config.yaml
num_hidden_layers: 8
hidden_size: 128
num_attention_heads: 2
num_key_value_heads: 2
head_dim: 64
intermediate_size: 768
vocab_size: 8192
hidden_act: "gelu"
norm: "layernorm"
norm_place: "pre"
norm_eps: 1e-05
positions: "learned"
qk_norm: true
attn_scale: 0.127
bias: "none"
tie_word_embeddings: true
parallel_block: false
init: "normal"
init_std_qkv: 0.0406
init_std_o: 0.0102
init_std_up: 0.0406
init_std_down: 0.00415
optimizer: "muon_variant"
learning_rate: 0.0093
lr_mult_o: 1.5
beta1: 0.93
lr_head: 0.00791
max_grad_norm: 1.0
warmup_steps: 97
schedule: "wsd"
decay_fraction: 0.682
decay_shape: "sqrt"
final_lr_fraction: 0.1
batch_tokens: 32768
max_seq_len: 256
doc_mask: true
z_loss: 1e-05
train_tokens: 162700000
max_steps: 4966
dataset: "wikipedia_en"
Each number is 50 + 10 x the weight over its row's rms, rounded and kept within 0 to 99. Layers, rows and columns count from 0. The size before them is the row's rms in percent of the matrix's.

# layer 2 attention key, 128x128, rms 0.123, rows 46-88, columns 32-63
072:66 62 55 49 47 52 46 46 45 37 49 46 45 68 41 39 50 49 48 72 42 45 67 56 48 58 39 58 64 33 54 56
064:41 32 51 54 42 53 46 61 47 50 50 39 53 43 52 48 50 61 49 41 48 34 46 46 52 48 49 51 38 66 62 49
069:71 47 57 46 64 52 46 39 59 45 59 41 44 50 55 66 54 32 53 65 52 62 76 44 47 38 47 50 40 54 56 66
082:44 82 48 42 61 42 71 63 71 53 57 42 49 47 55 60 63 47 50 53 53 40 62 44 34 40 39 39 50 51 45 49
065:56 60 34 56 66 35 51 55 60 47 74 64 46 51 30 54 52 47 46 35 48 47 37 38 52 43 30 51 58 56 45 52
078:51 63 57 51 59 42 48 53 57 48 61 55 61 48 55 61 61 37 63 41 58 51 33 40 51 39 38 61 49 56 57 63
069:48 55 68 49 55 60 52 45 59 44 49 31 54 45 65 71 63 32 61 40 51 43 47 48 48 38 29 31 45 46 53 66
079:56 28 30 45 65 46 44 39 54 54 55 45 53 37 42 56 51 56 50 46 50 70 33 56 67 63 52 66 39 40 54 63
086:43 41 42 50 53 56 63 54 63 65 38 46 48 40 55 50 56 47 49 39 33 35 71 35 54 50 73 47 36 55 51 37
078:56 30 44 42 47 45 47 30 35 45 55 55 46 67 46 37 36 64 49 48 52 71 53 67 66 56 51 52 52 34 63 43
084:48 55 49 54 55 55 48 51 44 48 45 45 53 40 61 52 55 56 47 64 59 74 45 57 67 49 67 44 62 48 38 49
063:65 40 43 56 46 35 50 48 54 37 46 48 63 45 45 42 61 39 47 58 44 65 53 44 52 62 59 65 36 65 53 68
081:38 60 50 54 56 37 49 52 52 49 50 47 36 62 26 48 56 41 49 27 51 33 53 55 40 48 25 59 51 42 65 28
073:47 71 42 40 51 52 74 57 69 53 48 40 50 47 56 57 58 39 54 37 50 39 51 40 42 46 37 47 53 51 53 81
083:36 74 52 46 65 31 48 65 62 47 41 56 49 65 48 52 52 60 44 44 35 32 64 36 41 38 39 46 61 52 57 51
078:59 55 53 50 56 51 41 33 58 49 58 51 62 51 60 55 49 56 44 69 43 76 47 41 53 55 66 58 47 56 47 59
081:50 31 60 65 38 63 45 44 34 59 48 52 43 46 37 34 54 45 41 26 48 55 28 56 51 66 46 56 53 42 55 51
066:61 59 54 72 54 39 39 33 47 45 51 54 47 63 49 48 58 43 47 52 52 72 54 45 61 55 44 49 64 32 51 57
133:54 54 45 45 43 37 46 33 41 52 52 47 53 60 36 50 59 60 64 39 60 60 53 51 30 50 65 52 57 58 61 49
125:34 47 57 57 38 57 36 46 40 42 41 55 57 43 51 57 78 34 40 43 60 75 39 63 52 52 42 31 52 54 47 43
123:52 46 56 43 47 42 56 54 57 48 53 41 42 58 67 33 50 46 42 57 57 52 46 59 33 39 51 42 46 52 54 50
117:56 28 35 59 51 42 51 29 51 56 63 74 43 60 47 62 42 48 54 50 58 48 40 50 49 43 39 83 47 58 57 42
118:56 61 52 33 54 33 49 49 41 55 51 68 38 42 35 66 55 71 47 41 47 60 69 50 66 64 51 50 44 43 40 37
118:49 62 50 51 44 49 56 51 52 61 55 58 32 72 37 52 58 49 44 53 55 65 41 42 28 29 50 49 57 43 37 54
115:63 65 69 52 46 40 51 45 57 53 39 53 53 47 50 58 48 41 47 55 58 37 49 48 35 75 49 51 66 42 49 61
098:40 55 52 45 49 42 36 41 49 50 36 56 47 56 63 50 50 55 44 52 50 46 81 48 50 41 77 59 38 55 49 34
138:46 66 47 45 68 52 48 53 58 50 49 62 52 56 39 47 53 51 43 58 28 45 50 54 57 67 45 36 69 47 52 63
119:70 67 25 54 40 66 52 36 47 55 56 42 49 42 49 26 50 47 60 50 60 54 47 66 47 41 31 60 56 53 45 53
120:34 75 47 36 41 46 47 59 60 55 58 56 43 60 58 50 50 60 61 38 57 44 47 40 43 55 34 40 35 42 53 50
104:32 51 46 49 46 60 47 46 46 56 36 48 40 45 61 43 47 71 37 44 31 64 27 50 55 59 58 50 58 52 42 38
118:74 40 42 43 48 56 52 50 57 37 50 35 40 53 37 52 58 52 52 72 47 50 46 65 56 74 34 51 33 42 47 63
117:44 48 44 50 47 67 61 56 36 55 50 55 55 43 47 49 44 63 43 42 54 33 59 53 64 68 43 48 46 44 46 62
124:54 47 38 40 57 63 49 46 54 61 46 52 63 47 35 48 46 61 56 41 45 63 55 39 66 46 48 50 42 55 52 60
133:51 70 51 63 58 47 52 48 49 53 49 57 49 50 42 34 53 49 71 49 41 39 44 61 50 47 63 51 74 53 54 31
119:61 68 54 58 35 56 59 31 53 37 57 33 28 47 70 55 40 42 25 46 64 33 43 48 38 50 51 47 58 55 43 41
122:62 48 56 47 55 44 52 25 42 32 41 59 54 61 48 25 31 46 55 50 50 54 57 55 51 57 39 73 74 64 55 48
114:56 60 52 51 44 52 59 36 48 46 49 45 67 67 65 61 45 44 44 68 52 58 48 46 39 40 53 54 48 67 35 58
127:51 49 48 48 39 51 54 55 68 43 68 34 57 48 37 54 46 52 58 25 43 67 51 50 42 44 54 53 68 31 49 51
124:61 52 54 38 32 54 28 33 66 56 36 48 49 76 41 47 41 44 54 37 27 42 60 50 54 59 50 47 49 45 61 47
116:40 49 48 46 55 34 37 40 44 36 58 42 54 47 58 51 40 67 50 50 59 58 50 45 50 57 72 50 53 60 29 68
128:37 58 32 51 39 28 56 49 54 61 53 49 58 71 38 48 51 40 70 57 68 61 39 63 49 38 43 57 58 46 36 51
111:55 49 57 49 37 47 56 51 26 27 52 36 67 52 54 41 46 54 63 51 63 66 57 53 55 64 53 50 45 36 49 54
118:52 71 37 55 58 43 63 59 56 44 37 47 56 64 61 60 38 47 66 36 42 38 44 48 39 42 37 61 77 37 39 39
# layer 2 attention query, 128x128, rms 0.133, rows 47-89, columns 32-63
078:57 49 43 52 33 58 50 55 39 70 48 66 57 52 45 19 36 55 46 20 56 46 41 60 54 67 54 52 56 42 52 28
090:23 50 54 43 48 50 56 58 77 50 46 54 69 49 71 63 60 59 48 53 34 48 45 25 54 52 65 42 44 53 44 52
080:39 53 43 53 43 43 52 67 69 63 50 46 50 55 68 60 50 41 49 49 42 17 39 32 43 39 65 38 56 58 63 57
072:46 55 57 58 41 52 72 48 48 45 46 33 48 54 61 64 47 53 52 67 64 34 57 54 34 46 58 55 52 52 65 50
086:41 55 48 56 62 48 77 67 47 52 55 47 36 55 63 55 62 48 51 50 67 31 66 34 45 60 60 44 66 54 38 56
083:23 52 44 41 54 41 39 58 51 60 45 68 68 52 66 44 40 58 43 60 47 52 48 31 70 65 49 46 30 64 41 29
091:38 59 52 50 38 61 47 42 33 41 51 59 52 55 50 48 59 63 62 57 46 53 65 56 47 50 52 47 45 46 49 69
099:57 35 49 52 38 58 44 58 38 53 53 51 59 51 35 39 34 54 57 34 40 54 25 70 40 60 22 50 49 44 46 40
083:50 62 47 46 50 54 43 48 44 44 48 47 61 50 52 61 53 41 56 66 64 69 45 59 37 47 62 52 55 59 40 65
104:45 51 49 46 47 53 51 45 69 38 45 38 53 45 57 69 66 52 45 60 36 51 71 26 43 47 66 39 35 69 50 63
070:40 63 63 38 55 49 45 41 69 61 45 51 45 61 60 60 58 53 43 47 53 52 57 48 45 41 74 45 57 56 49 49
093:60 53 35 54 49 37 54 49 32 45 50 67 42 42 31 37 40 57 62 46 59 48 46 69 49 62 42 66 71 45 59 44
072:21 57 59 45 53 49 45 59 47 41 52 56 39 60 57 64 46 59 51 45 48 32 49 50 58 53 54 49 51 40 50 19
082:56 44 49 59 38 49 64 53 37 66 63 55 47 35 41 51 50 44 68 43 64 15 49 61 45 46 49 68 68 46 52 33
098:43 42 53 56 49 56 53 58 59 36 54 36 47 41 71 62 69 44 41 60 52 56 59 41 51 45 56 36 39 58 45 73
094:55 50 40 51 38 57 47 35 29 42 46 58 49 55 24 43 46 64 55 50 56 61 57 74 55 65 37 50 56 43 63 38
086:46 45 50 46 53 44 51 37 66 42 53 33 50 38 54 70 55 45 43 74 50 60 58 47 50 42 54 44 38 71 43 64
102:60 49 60 57 52 43 61 44 53 59 40 45 49 38 45 41 50 52 58 38 55 33 48 54 41 47 43 45 61 50 35 45
125:56 50 47 50 49 48 29 54 65 41 43 39 53 49 51 44 57 53 42 58 32 64 56 48 59 39 59 54 60 60 51 42
109:33 54 62 59 45 55 69 52 39 51 50 63 42 68 64 63 44 39 39 45 69 54 49 55 29 57 34 47 65 44 47 43
119:58 41 61 49 52 59 56 58 37 56 62 47 54 30 50 51 36 51 55 71 51 58 46 53 44 43 37 43 48 50 52 46
101:50 42 31 36 67 41 43 55 62 70 60 49 48 56 29 53 46 43 72 67 43 68 48 49 61 54 29 48 55 49 32 55
100:53 54 36 69 40 42 32 37 41 42 53 36 63 26 52 41 52 57 52 49 80 34 60 53 57 66 40 34 57 59 59 41
111:33 51 37 49 41 55 53 37 61 42 50 51 67 65 58 43 60 40 43 57 41 58 58 62 54 43 61 42 64 47 59 38
102:39 52 43 42 64 45 50 50 57 54 41 41 42 42 56 44 62 49 56 51 52 53 49 52 42 39 45 40 62 47 35 56
121:44 53 65 53 46 65 53 53 39 48 48 50 33 39 51 58 38 60 46 65 47 40 43 43 50 40 41 62 24 59 57 71
122:59 54 55 29 63 40 46 54 38 40 71 60 48 35 45 56 55 34 62 32 47 65 37 39 47 56 51 55 65 54 47 56
105:31 52 43 38 50 58 55 46 41 39 64 59 55 43 56 36 43 49 41 52 38 43 66 61 42 49 36 72 61 43 52 30
107:54 45 31 39 61 37 45 61 43 45 43 52 48 29 49 61 40 50 58 48 52 63 56 41 72 57 30 44 53 53 52 63
103:48 58 57 39 41 39 53 50 62 52 58 34 53 55 42 54 50 57 65 57 44 47 45 48 39 47 56 55 46 63 57 69
115:53 53 73 48 48 75 49 35 23 49 60 50 35 44 27 45 43 49 55 43 60 54 36 49 56 61 36 49 51 45 51 53
115:62 59 56 41 64 49 59 55 40 53 37 33 55 27 40 65 68 50 46 73 62 52 56 44 60 41 57 33 51 68 40 59
127:61 56 70 62 36 31 58 19 32 63 46 55 43 59 34 44 42 39 33 39 60 48 45 55 22 29 40 54 49 58 56 48
111:49 38 63 36 33 43 46 53 42 53 29 56 56 50 61 39 63 50 71 55 63 34 66 47 43 44 44 40 62 56 59 46
111:53 48 57 46 43 46 48 57 54 51 46 45 49 51 41 75 59 36 52 65 53 49 47 60 23 38 66 30 57 63 43 61
108:25 55 54 57 45 48 65 47 53 55 46 45 38 42 50 65 56 44 38 41 52 40 44 37 35 37 59 45 78 59 43 57
109:58 47 39 63 40 42 49 52 51 43 66 42 61 65 54 50 37 52 41 45 50 43 54 54 38 54 61 63 49 56 53 37
125:56 61 47 47 66 38 59 73 40 52 62 51 40 51 37 24 42 47 52 46 60 62 25 63 52 57 49 59 57 45 45 59
118:39 44 53 42 58 58 39 67 56 64 49 62 71 49 47 61 50 55 39 53 28 51 58 51 69 46 44 24 47 54 40 56
117:41 48 48 42 57 52 41 50 52 55 44 60 49 38 63 40 44 52 40 55 46 57 51 68 56 38 42 45 54 49 35 61
125:71 44 74 60 48 74 44 57 50 41 62 57 58 50 67 53 38 51 48 54 41 41 52 61 44 57 51 64 34 54 38 45
112:36 57 51 59 45 55 65 50 38 58 54 52 43 42 44 33 62 41 50 35 71 41 65 60 57 60 53 60 65 54 54 51
107:60 44 37 63 46 40 53 44 40 54 55 52 47 59 61 59 34 39 41 57 52 48 71 38 49 55 39 46 45 48 55 48
# layer 2 attention value, 128x128, rms 0.137, rows 0-63, columns 32-63
103:36 44 45 56 57 55 74 55 51 54 56 57 54 58 56 50 58 62 49 51 51 44 47 42 48 42 30 47 49 44 69 33
100:43 62 31 68 42 39 46 58 50 52 65 41 47 53 49 52 33 39 37 49 60 53 51 39 31 63 61 58 71 55 41 47
112:39 48 48 39 48 40 53 51 46 41 48 50 58 58 44 42 45 52 63 54 56 48 35 41 57 51 53 48 43 59 64 46
126:43 30 62 37 45 60 60 52 39 29 45 62 49 45 50 49 60 45 52 51 52 30 62 26 57 30 38 50 57 64 52 52
133:41 44 47 31 54 56 58 50 75 53 60 61 49 59 74 63 51 39 55 34 44 58 61 72 63 61 65 43 45 64 45 46
110:61 61 45 55 36 49 55 65 43 47 52 64 52 35 35 53 55 62 57 47 55 58 44 49 52 48 47 46 49 57 65 51
118:60 38 53 40 40 64 61 44 49 62 56 44 46 66 40 42 47 48 44 37 52 46 57 46 43 38 61 53 40 53 35 45
119:68 59 53 47 57 55 46 46 49 53 50 61 61 64 68 50 33 63 53 32 39 57 46 51 46 38 54 49 57 53 61 52
114:50 44 50 63 59 50 51 57 55 52 54 50 38 44 50 50 57 39 43 56 44 48 50 60 52 39 48 56 47 64 69 52
119:58 57 44 43 48 49 57 47 58 62 50 39 45 55 58 69 51 34 68 41 33 40 48 66 49 47 44 59 42 44 46 53
112:59 44 38 62 63 25 44 63 65 35 55 46 60 51 46 49 32 49 51 47 45 53 49 56 49 49 62 54 40 61 46 62
100:45 45 45 48 20 58 53 59 48 47 37 71 39 37 47 41 33 64 68 63 48 34 51 42 38 37 41 41 42 44 63 45
098:58 51 54 48 50 52 53 42 55 43 44 44 55 60 46 48 49 47 65 59 47 45 37 46 51 43 50 57 35 40 35 52
133:53 64 38 58 31 64 62 45 48 65 52 49 41 44 40 42 46 35 59 46 52 48 46 43 57 42 43 74 55 54 55 60
118:55 58 64 58 40 65 25 52 42 43 30 45 52 58 34 50 41 33 53 61 45 61 49 53 56 46 38 63 60 58 35 57
127:64 48 36 58 41 43 42 70 56 46 63 49 35 42 42 70 57 56 49 67 48 54 44 53 59 55 45 76 63 46 46 36
120:52 50 38 56 60 58 61 49 59 71 56 57 51 47 69 42 55 50 50 43 53 36 42 49 44 51 66 33 35 57 46 40
139:66 59 37 53 45 44 47 47 37 50 41 55 49 50 57 53 51 72 49 42 55 39 39 40 56 23 52 49 46 55 52 43
120:37 31 55 59 67 56 51 53 40 47 39 43 35 57 65 58 56 54 59 40 42 48 40 53 57 44 59 38 46 39 62 39
126:43 63 58 58 58 49 61 40 61 53 68 53 59 56 54 44 63 52 34 63 57 72 58 58 48 56 49 43 44 40 48 51
122:54 40 42 63 52 60 51 53 44 43 50 62 40 27 62 43 57 57 48 43 34 52 58 52 32 54 45 42 58 47 42 51
121:52 43 59 45 46 57 38 42 57 56 56 47 33 73 36 51 50 48 44 54 37 49 31 51 46 38 46 46 53 28 39 61
124:44 45 60 39 39 55 38 50 49 58 38 58 28 58 31 47 54 47 49 57 39 47 38 55 52 50 46 53 48 58 38 37
126:31 46 41 58 38 39 35 65 56 51 33 42 32 53 58 45 62 56 32 50 44 41 34 41 52 62 59 47 54 54 56 46
123:60 54 31 44 54 21 47 52 45 37 31 44 48 60 52 67 42 43 59 49 53 53 54 46 51 37 47 69 53 43 49 61
110:48 42 42 38 53 35 54 54 58 45 66 55 68 36 65 52 46 51 68 39 62 54 64 53 44 56 52 42 42 61 56 44
111:41 61 66 60 45 55 49 49 39 51 44 73 33 50 44 49 36 65 43 57 43 58 48 45 45 48 38 55 53 34 51 48
136:48 44 52 58 55 48 31 47 54 41 53 55 55 37 25 40 47 66 37 50 67 41 57 56 42 62 56 57 56 45 31 40
117:54 53 60 50 58 54 57 36 51 57 54 42 39 53 59 44 42 30 68 28 67 48 54 31 68 53 54 42 54 59 52 45
117:55 45 58 43 52 31 42 46 44 60 54 49 49 47 45 54 41 32 40 52 62 39 70 44 56 62 61 68 59 34 22 44
120:39 53 37 51 70 48 59 53 46 46 36 43 72 59 62 46 44 40 61 38 50 60 53 52 49 62 60 43 29 66 32 65
112:40 62 62 50 44 47 50 64 58 63 53 39 58 57 48 51 41 38 42 58 61 49 55 45 41 57 54 48 41 48 42 45
119:43 41 49 28 52 65 74 34 48 47 43 51 43 62 34 61 64 48 61 39 61 45 57 54 37 38 45 40 52 43 56 63
123:34 49 54 53 74 50 49 41 58 44 52 28 57 43 41 44 50 46 45 42 27 63 48 55 49 57 55 60 63 44 45 50
100:40 43 73 21 43 50 53 46 45 41 49 35 59 54 42 47 53 48 47 61 66 45 56 36 46 35 46 44 42 39 41 49
098:57 61 44 53 56 48 42 47 45 61 28 39 53 54 46 53 55 65 37 50 37 49 51 68 44 54 52 62 50 57 61 58
105:44 58 63 42 51 65 39 61 58 70 51 43 47 52 36 25 51 62 35 49 40 55 40 72 57 43 46 53 42 40 50 52
119:48 53 58 55 54 45 67 48 45 46 64 60 49 65 30 39 57 42 41 58 51 61 37 55 66 30 63 53 43 48 55 49
127:53 57 45 46 52 52 52 57 62 46 62 36 52 51 38 59 67 44 32 35 51 58 51 50 54 60 59 63 69 60 62 69
138:68 29 40 44 50 42 67 27 52 43 53 41 60 22 51 51 48 52 65 38 54 35 54 39 43 52 49 40 49 54 55 63
118:43 40 47 53 80 24 40 47 54 54 56 35 60 39 48 39 58 47 36 43 52 37 61 54 57 58 66 58 56 55 42 42
119:44 47 47 51 43 39 50 50 48 29 39 45 49 35 33 55 56 44 40 39 42 47 60 55 76 45 59 60 69 64 54 56
104:51 49 51 63 47 50 49 47 59 49 40 47 41 45 42 66 52 48 49 56 29 44 46 60 45 55 52 51 48 62 76 64
108:53 45 51 56 60 41 55 42 58 54 60 35 45 60 44 61 58 37 51 42 73 47 62 63 58 62 59 43 57 53 48 33
103:47 46 38 43 51 48 50 42 53 53 53 46 60 33 35 24 58 57 43 48 61 41 51 62 45 59 47 49 54 57 51 49
108:55 46 66 47 72 44 45 50 44 49 28 45 54 49 49 35 44 46 55 56 56 34 48 30 57 50 51 43 35 49 30 40
094:40 54 36 39 33 56 58 35 42 55 50 39 46 40 43 38 74 34 54 47 62 36 44 42 44 48 46 59 66 52 43 53
109:77 26 47 72 61 26 59 43 42 44 55 42 50 55 45 53 54 55 41 53 60 40 50 43 54 24 41 46 45 30 47 56
097:60 44 48 51 56 42 60 60 44 35 45 49 50 48 31 53 43 47 55 47 41 65 60 56 49 27 46 64 60 57 53 51
118:55 48 40 38 57 41 48 60 71 40 70 53 45 56 58 53 34 52 40 58 62 38 46 41 42 60 57 48 60 59 67 49
119:32 43 56 55 64 31 51 39 39 42 58 53 44 47 57 64 47 40 52 57 56 51 69 48 47 67 44 47 59 26 52 35
115:46 54 47 36 39 53 51 69 48 66 47 47 41 60 56 49 47 45 56 60 29 36 36 47 37 36 52 58 36 35 42 45
106:49 45 51 50 52 35 47 44 52 50 56 71 59 36 60 60 57 67 56 53 44 38 55 47 49 51 53 34 44 55 69 40
107:54 31 47 44 47 47 42 51 47 48 55 37 57 43 50 55 58 50 60 34 49 50 56 56 59 52 37 50 67 57 63 39
116:53 59 41 61 47 49 37 36 58 55 58 48 50 38 75 64 52 39 55 52 27 57 51 59 46 57 54 61 54 39 50 75
137:29 48 49 44 53 42 56 51 52 48 40 48 52 64 53 61 67 43 44 45 52 41 46 51 60 39 64 58 39 68 55 58
100:71 50 50 65 61 56 52 36 48 57 57 70 47 66 49 63 50 52 45 42 50 63 56 71 61 53 42 52 52 57 52 42
126:54 48 54 37 36 41 49 48 61 39 58 52 35 60 40 42 43 60 50 64 42 42 34 42 37 31 55 40 53 38 45 54
126:48 57 64 46 45 52 35 51 39 60 37 35 48 53 56 49 57 62 41 45 57 70 52 55 62 57 52 42 54 60 56 56
103:48 34 50 63 65 54 47 43 65 36 52 37 62 49 59 55 36 52 56 38 70 35 58 50 46 56 48 24 40 52 59 53
122:47 47 45 47 50 45 31 65 49 32 67 62 51 48 38 49 63 75 42 52 51 69 44 58 38 46 43 58 65 57 44 43
115:51 51 44 48 39 41 61 70 62 50 65 34 57 62 59 45 48 32 46 48 52 47 44 43 65 29 59 56 44 50 39 57
115:40 62 63 56 48 57 63 61 43 64 63 51 61 30 64 46 58 45 40 45 53 71 53 45 60 61 66 46 39 40 45 47
127:62 43 54 52 51 51 44 57 53 41 69 59 41 49 51 38 61 61 43 41 41 56 36 55 58 35 55 39 65 50 37 45
# layer 2 attention output (transposed), 128x128, rms 0.184, rows 0-63, columns 32-63
108:47 55 53 45 49 52 32 58 36 43 52 50 54 44 31 41 58 43 58 50 41 51 45 51 46 63 61 63 57 48 34 60
102:51 47 65 54 52 63 71 43 52 63 31 54 42 62 40 48 59 58 69 47 33 42 63 54 55 43 56 42 52 36 58 65
109:61 50 60 50 47 52 49 60 49 59 49 54 45 69 40 56 58 43 54 50 46 50 57 41 40 47 51 52 52 45 47 42
127:62 69 35 55 50 42 40 43 55 52 51 36 65 52 44 36 42 50 47 41 59 68 36 57 45 56 62 44 48 54 47 51
138:56 49 45 54 55 45 49 55 28 53 43 40 44 28 44 44 62 71 38 63 61 34 63 45 54 41 27 54 54 50 46 47
121:28 53 47 52 64 44 39 46 46 46 54 50 55 69 52 59 53 30 41 53 45 54 54 37 43 63 53 46 65 48 34 34
126:52 58 52 41 59 31 40 48 39 57 44 57 56 37 50 48 40 82 56 60 63 50 32 48 66 50 29 53 66 61 56 47
130:50 35 61 65 34 37 33 54 32 56 50 48 42 47 43 40 49 33 48 66 54 58 43 46 66 51 47 47 42 55 45 54
118:52 62 57 43 47 55 63 51 57 40 42 35 59 63 51 53 34 70 54 47 52 37 64 45 57 57 56 39 46 44 31 42
120:54 66 45 46 45 62 45 36 35 37 38 46 47 36 49 47 52 48 41 54 70 57 70 46 44 68 57 36 57 51 59 61
117:41 62 58 45 29 73 57 36 46 50 44 47 42 60 49 55 61 50 60 47 48 45 51 46 37 60 41 43 54 36 49 53
102:60 52 50 71 55 48 49 37 66 53 47 39 61 61 41 48 66 27 41 39 53 55 51 50 54 56 68 42 53 38 39 43
101:58 58 33 51 42 41 47 48 53 48 55 48 48 30 57 62 56 50 47 36 58 49 53 51 50 61 48 39 49 57 58 47
129:42 55 65 59 58 39 38 60 56 50 44 53 54 55 43 61 57 61 50 45 53 42 54 48 43 66 61 36 49 46 44 34
116:49 45 43 64 55 40 53 39 50 42 53 44 57 41 69 48 65 49 50 54 61 50 44 40 54 33 64 43 48 47 60 43
133:36 51 71 46 59 72 57 54 52 57 37 39 57 52 70 55 46 51 45 42 45 51 55 49 47 52 63 40 40 52 47 54
125:46 49 54 39 61 54 49 59 31 34 57 31 54 27 32 61 63 39 48 47 49 53 48 61 67 54 32 56 62 47 44 67
144:39 60 55 40 48 56 47 56 60 56 43 40 53 48 34 48 40 25 54 46 48 52 38 41 56 53 58 41 50 53 54 65
124:80 55 40 46 40 42 70 54 57 55 52 47 56 41 41 39 41 44 47 64 54 60 60 47 42 45 50 59 48 53 51 59
138:51 40 45 67 48 51 46 47 44 46 50 40 34 33 39 60 49 48 56 37 42 23 46 52 46 54 52 62 39 51 38 53
130:40 54 42 48 36 41 54 50 56 57 54 33 48 59 48 46 33 42 56 48 60 50 32 63 55 47 44 46 48 56 53 48
119:45 64 42 65 46 41 59 52 61 45 49 77 63 52 59 58 57 44 44 44 49 51 61 48 57 61 47 41 65 61 74 35
127:74 53 53 51 51 43 53 53 59 53 48 49 66 54 84 47 47 59 38 54 46 49 41 34 48 49 37 49 53 49 60 52
138:63 54 59 49 52 56 73 45 71 66 52 59 64 52 45 46 54 35 65 44 34 52 59 51 52 44 47 45 54 37 58 47
126:40 46 55 58 42 56 51 48 62 63 55 61 40 40 49 36 51 69 43 52 46 51 62 56 59 54 59 39 54 46 57 32
105:50 43 58 56 43 66 54 44 32 50 44 41 29 62 35 51 42 65 44 62 43 35 52 49 45 41 46 53 62 37 40 51
112:49 34 44 48 57 27 49 44 81 46 51 29 56 53 53 49 69 40 45 46 54 41 78 58 64 59 67 42 50 57 44 40
143:57 46 55 46 38 43 69 47 61 50 53 49 50 51 86 62 62 50 50 51 40 53 51 36 57 45 40 56 33 43 59 53
122:45 53 35 36 59 33 45 67 47 44 48 58 55 44 32 56 57 73 40 67 31 57 47 56 31 56 38 61 51 43 48 51
115:58 40 36 43 38 62 61 46 58 49 45 54 43 55 51 45 61 78 59 51 45 57 55 61 45 51 44 40 44 67 72 56
119:59 43 49 46 43 49 45 50 41 58 68 51 29 38 47 49 46 57 44 58 49 46 39 50 44 44 40 60 58 49 54 54
114:47 42 35 48 58 58 50 27 50 37 64 73 59 46 50 46 60 60 45 45 26 44 54 53 58 64 50 39 75 44 48 56
117:62 62 31 66 54 44 34 60 43 55 59 49 42 40 61 50 35 56 36 66 46 46 55 57 58 55 64 46 44 62 50 41
137:57 72 39 45 37 48 57 52 55 56 41 57 42 57 61 60 47 56 48 66 51 40 43 60 35 46 30 35 60 41 65 48
108:56 56 32 55 51 57 35 34 57 56 65 75 55 49 58 49 24 65 36 49 30 50 45 47 63 53 63 59 56 65 57 44
097:43 43 58 43 28 53 43 38 50 50 54 56 50 53 72 36 51 43 56 59 54 56 37 43 63 58 47 44 36 44 40 50
106:55 67 41 41 58 30 55 33 53 43 59 69 47 61 59 63 47 36 56 62 64 53 70 30 39 54 57 48 59 59 59 35
125:64 49 42 43 50 42 39 61 68 61 54 50 40 54 58 53 27 58 51 37 35 37 54 45 42 64 48 44 49 55 34 51
124:30 60 48 51 50 57 53 42 41 55 42 55 48 58 57 52 43 62 51 58 53 44 56 59 40 43 50 31 50 49 48 38
141:43 56 62 61 53 60 41 64 40 47 53 52 44 54 57 63 34 63 36 45 55 56 36 69 48 48 36 53 59 49 42 52
121:59 52 58 40 21 72 60 48 56 46 42 60 49 63 63 51 45 64 45 63 22 60 51 47 45 57 32 54 48 38 51 62
120:51 60 56 44 54 56 49 48 55 67 46 46 41 47 63 44 51 53 55 46 60 53 33 43 29 48 47 46 42 37 47 49
107:48 55 67 38 49 63 46 54 45 40 54 44 71 53 67 44 58 51 58 38 68 55 36 48 49 59 33 53 38 35 39 50
096:47 44 49 31 54 59 52 57 34 50 47 54 50 36 61 53 52 67 51 65 24 53 46 51 45 48 42 66 37 41 51 63
099:52 51 65 44 49 42 43 63 48 57 64 60 44 68 70 64 33 51 48 47 58 54 53 39 51 36 42 66 37 49 48 44
111:57 52 43 47 36 59 50 54 62 46 62 50 49 29 39 62 38 47 37 51 31 52 29 57 46 47 47 68 50 59 70 60
096:66 59 57 63 61 46 38 68 65 55 44 63 54 50 58 53 32 53 56 43 37 57 54 45 55 51 60 58 31 49 58 54
115:30 56 60 31 44 62 52 58 46 49 49 55 61 49 46 60 38 57 63 38 50 68 41 66 45 55 52 67 50 68 65 48
095:35 63 48 50 51 49 38 39 41 49 49 51 44 55 65 44 51 64 51 68 39 53 41 51 51 70 52 43 61 41 39 42
122:40 44 71 52 51 56 48 45 48 58 50 54 52 51 43 44 60 53 51 40 54 61 66 58 67 46 54 51 32 44 47 50
127:71 39 45 41 42 62 60 65 55 62 44 51 44 57 38 35 46 66 53 46 52 47 49 56 33 44 50 72 35 54 55 63
110:68 53 54 43 65 50 46 26 50 51 45 61 61 44 49 36 44 57 35 45 70 74 64 51 57 65 57 42 78 58 58 56
116:68 46 50 50 45 69 59 60 47 35 50 33 57 68 43 44 40 31 41 47 47 52 59 51 48 51 35 40 62 35 34 61
103:44 60 60 59 37 65 47 44 47 45 29 55 62 56 50 49 45 38 39 71 50 54 46 48 39 31 52 60 54 33 59 54
117:48 41 52 61 47 55 70 57 31 46 41 54 43 58 52 44 56 62 52 40 69 51 52 60 43 60 37 33 54 47 39 42
138:76 65 45 35 50 57 50 46 59 61 62 45 57 44 59 41 38 59 52 46 42 43 64 39 55 59 43 33 53 44 44 57
093:49 43 47 49 35 25 54 62 33 38 52 28 40 42 54 45 51 56 60 61 69 37 61 35 56 49 37 46 37 55 42 48
124:52 52 58 57 62 56 50 46 42 55 37 47 57 50 52 61 61 45 48 31 54 62 58 59 53 63 56 56 52 56 53 44
133:50 36 53 52 53 62 53 57 60 42 64 70 65 52 48 39 37 30 57 57 43 43 35 44 44 46 51 61 42 52 49 59
103:39 43 49 44 41 47 50 42 46 50 69 61 51 37 49 53 56 57 43 52 46 48 34 54 50 31 51 67 46 40 55 50
123:55 54 62 56 40 56 77 48 46 55 41 36 46 76 64 55 25 39 50 55 50 35 68 36 43 38 56 44 50 46 55 50
113:42 59 53 46 71 57 41 34 43 57 40 72 51 42 30 54 49 66 57 40 48 57 56 57 35 61 63 45 73 57 60 45
117:46 41 36 46 76 43 48 51 59 44 50 55 38 53 31 56 37 69 54 51 40 32 56 44 43 42 44 63 67 69 42 51
131:48 60 54 56 45 42 45 50 69 44 31 43 56 52 40 61 32 39 59 52 49 48 65 42 40 42 52 63 46 63 72 47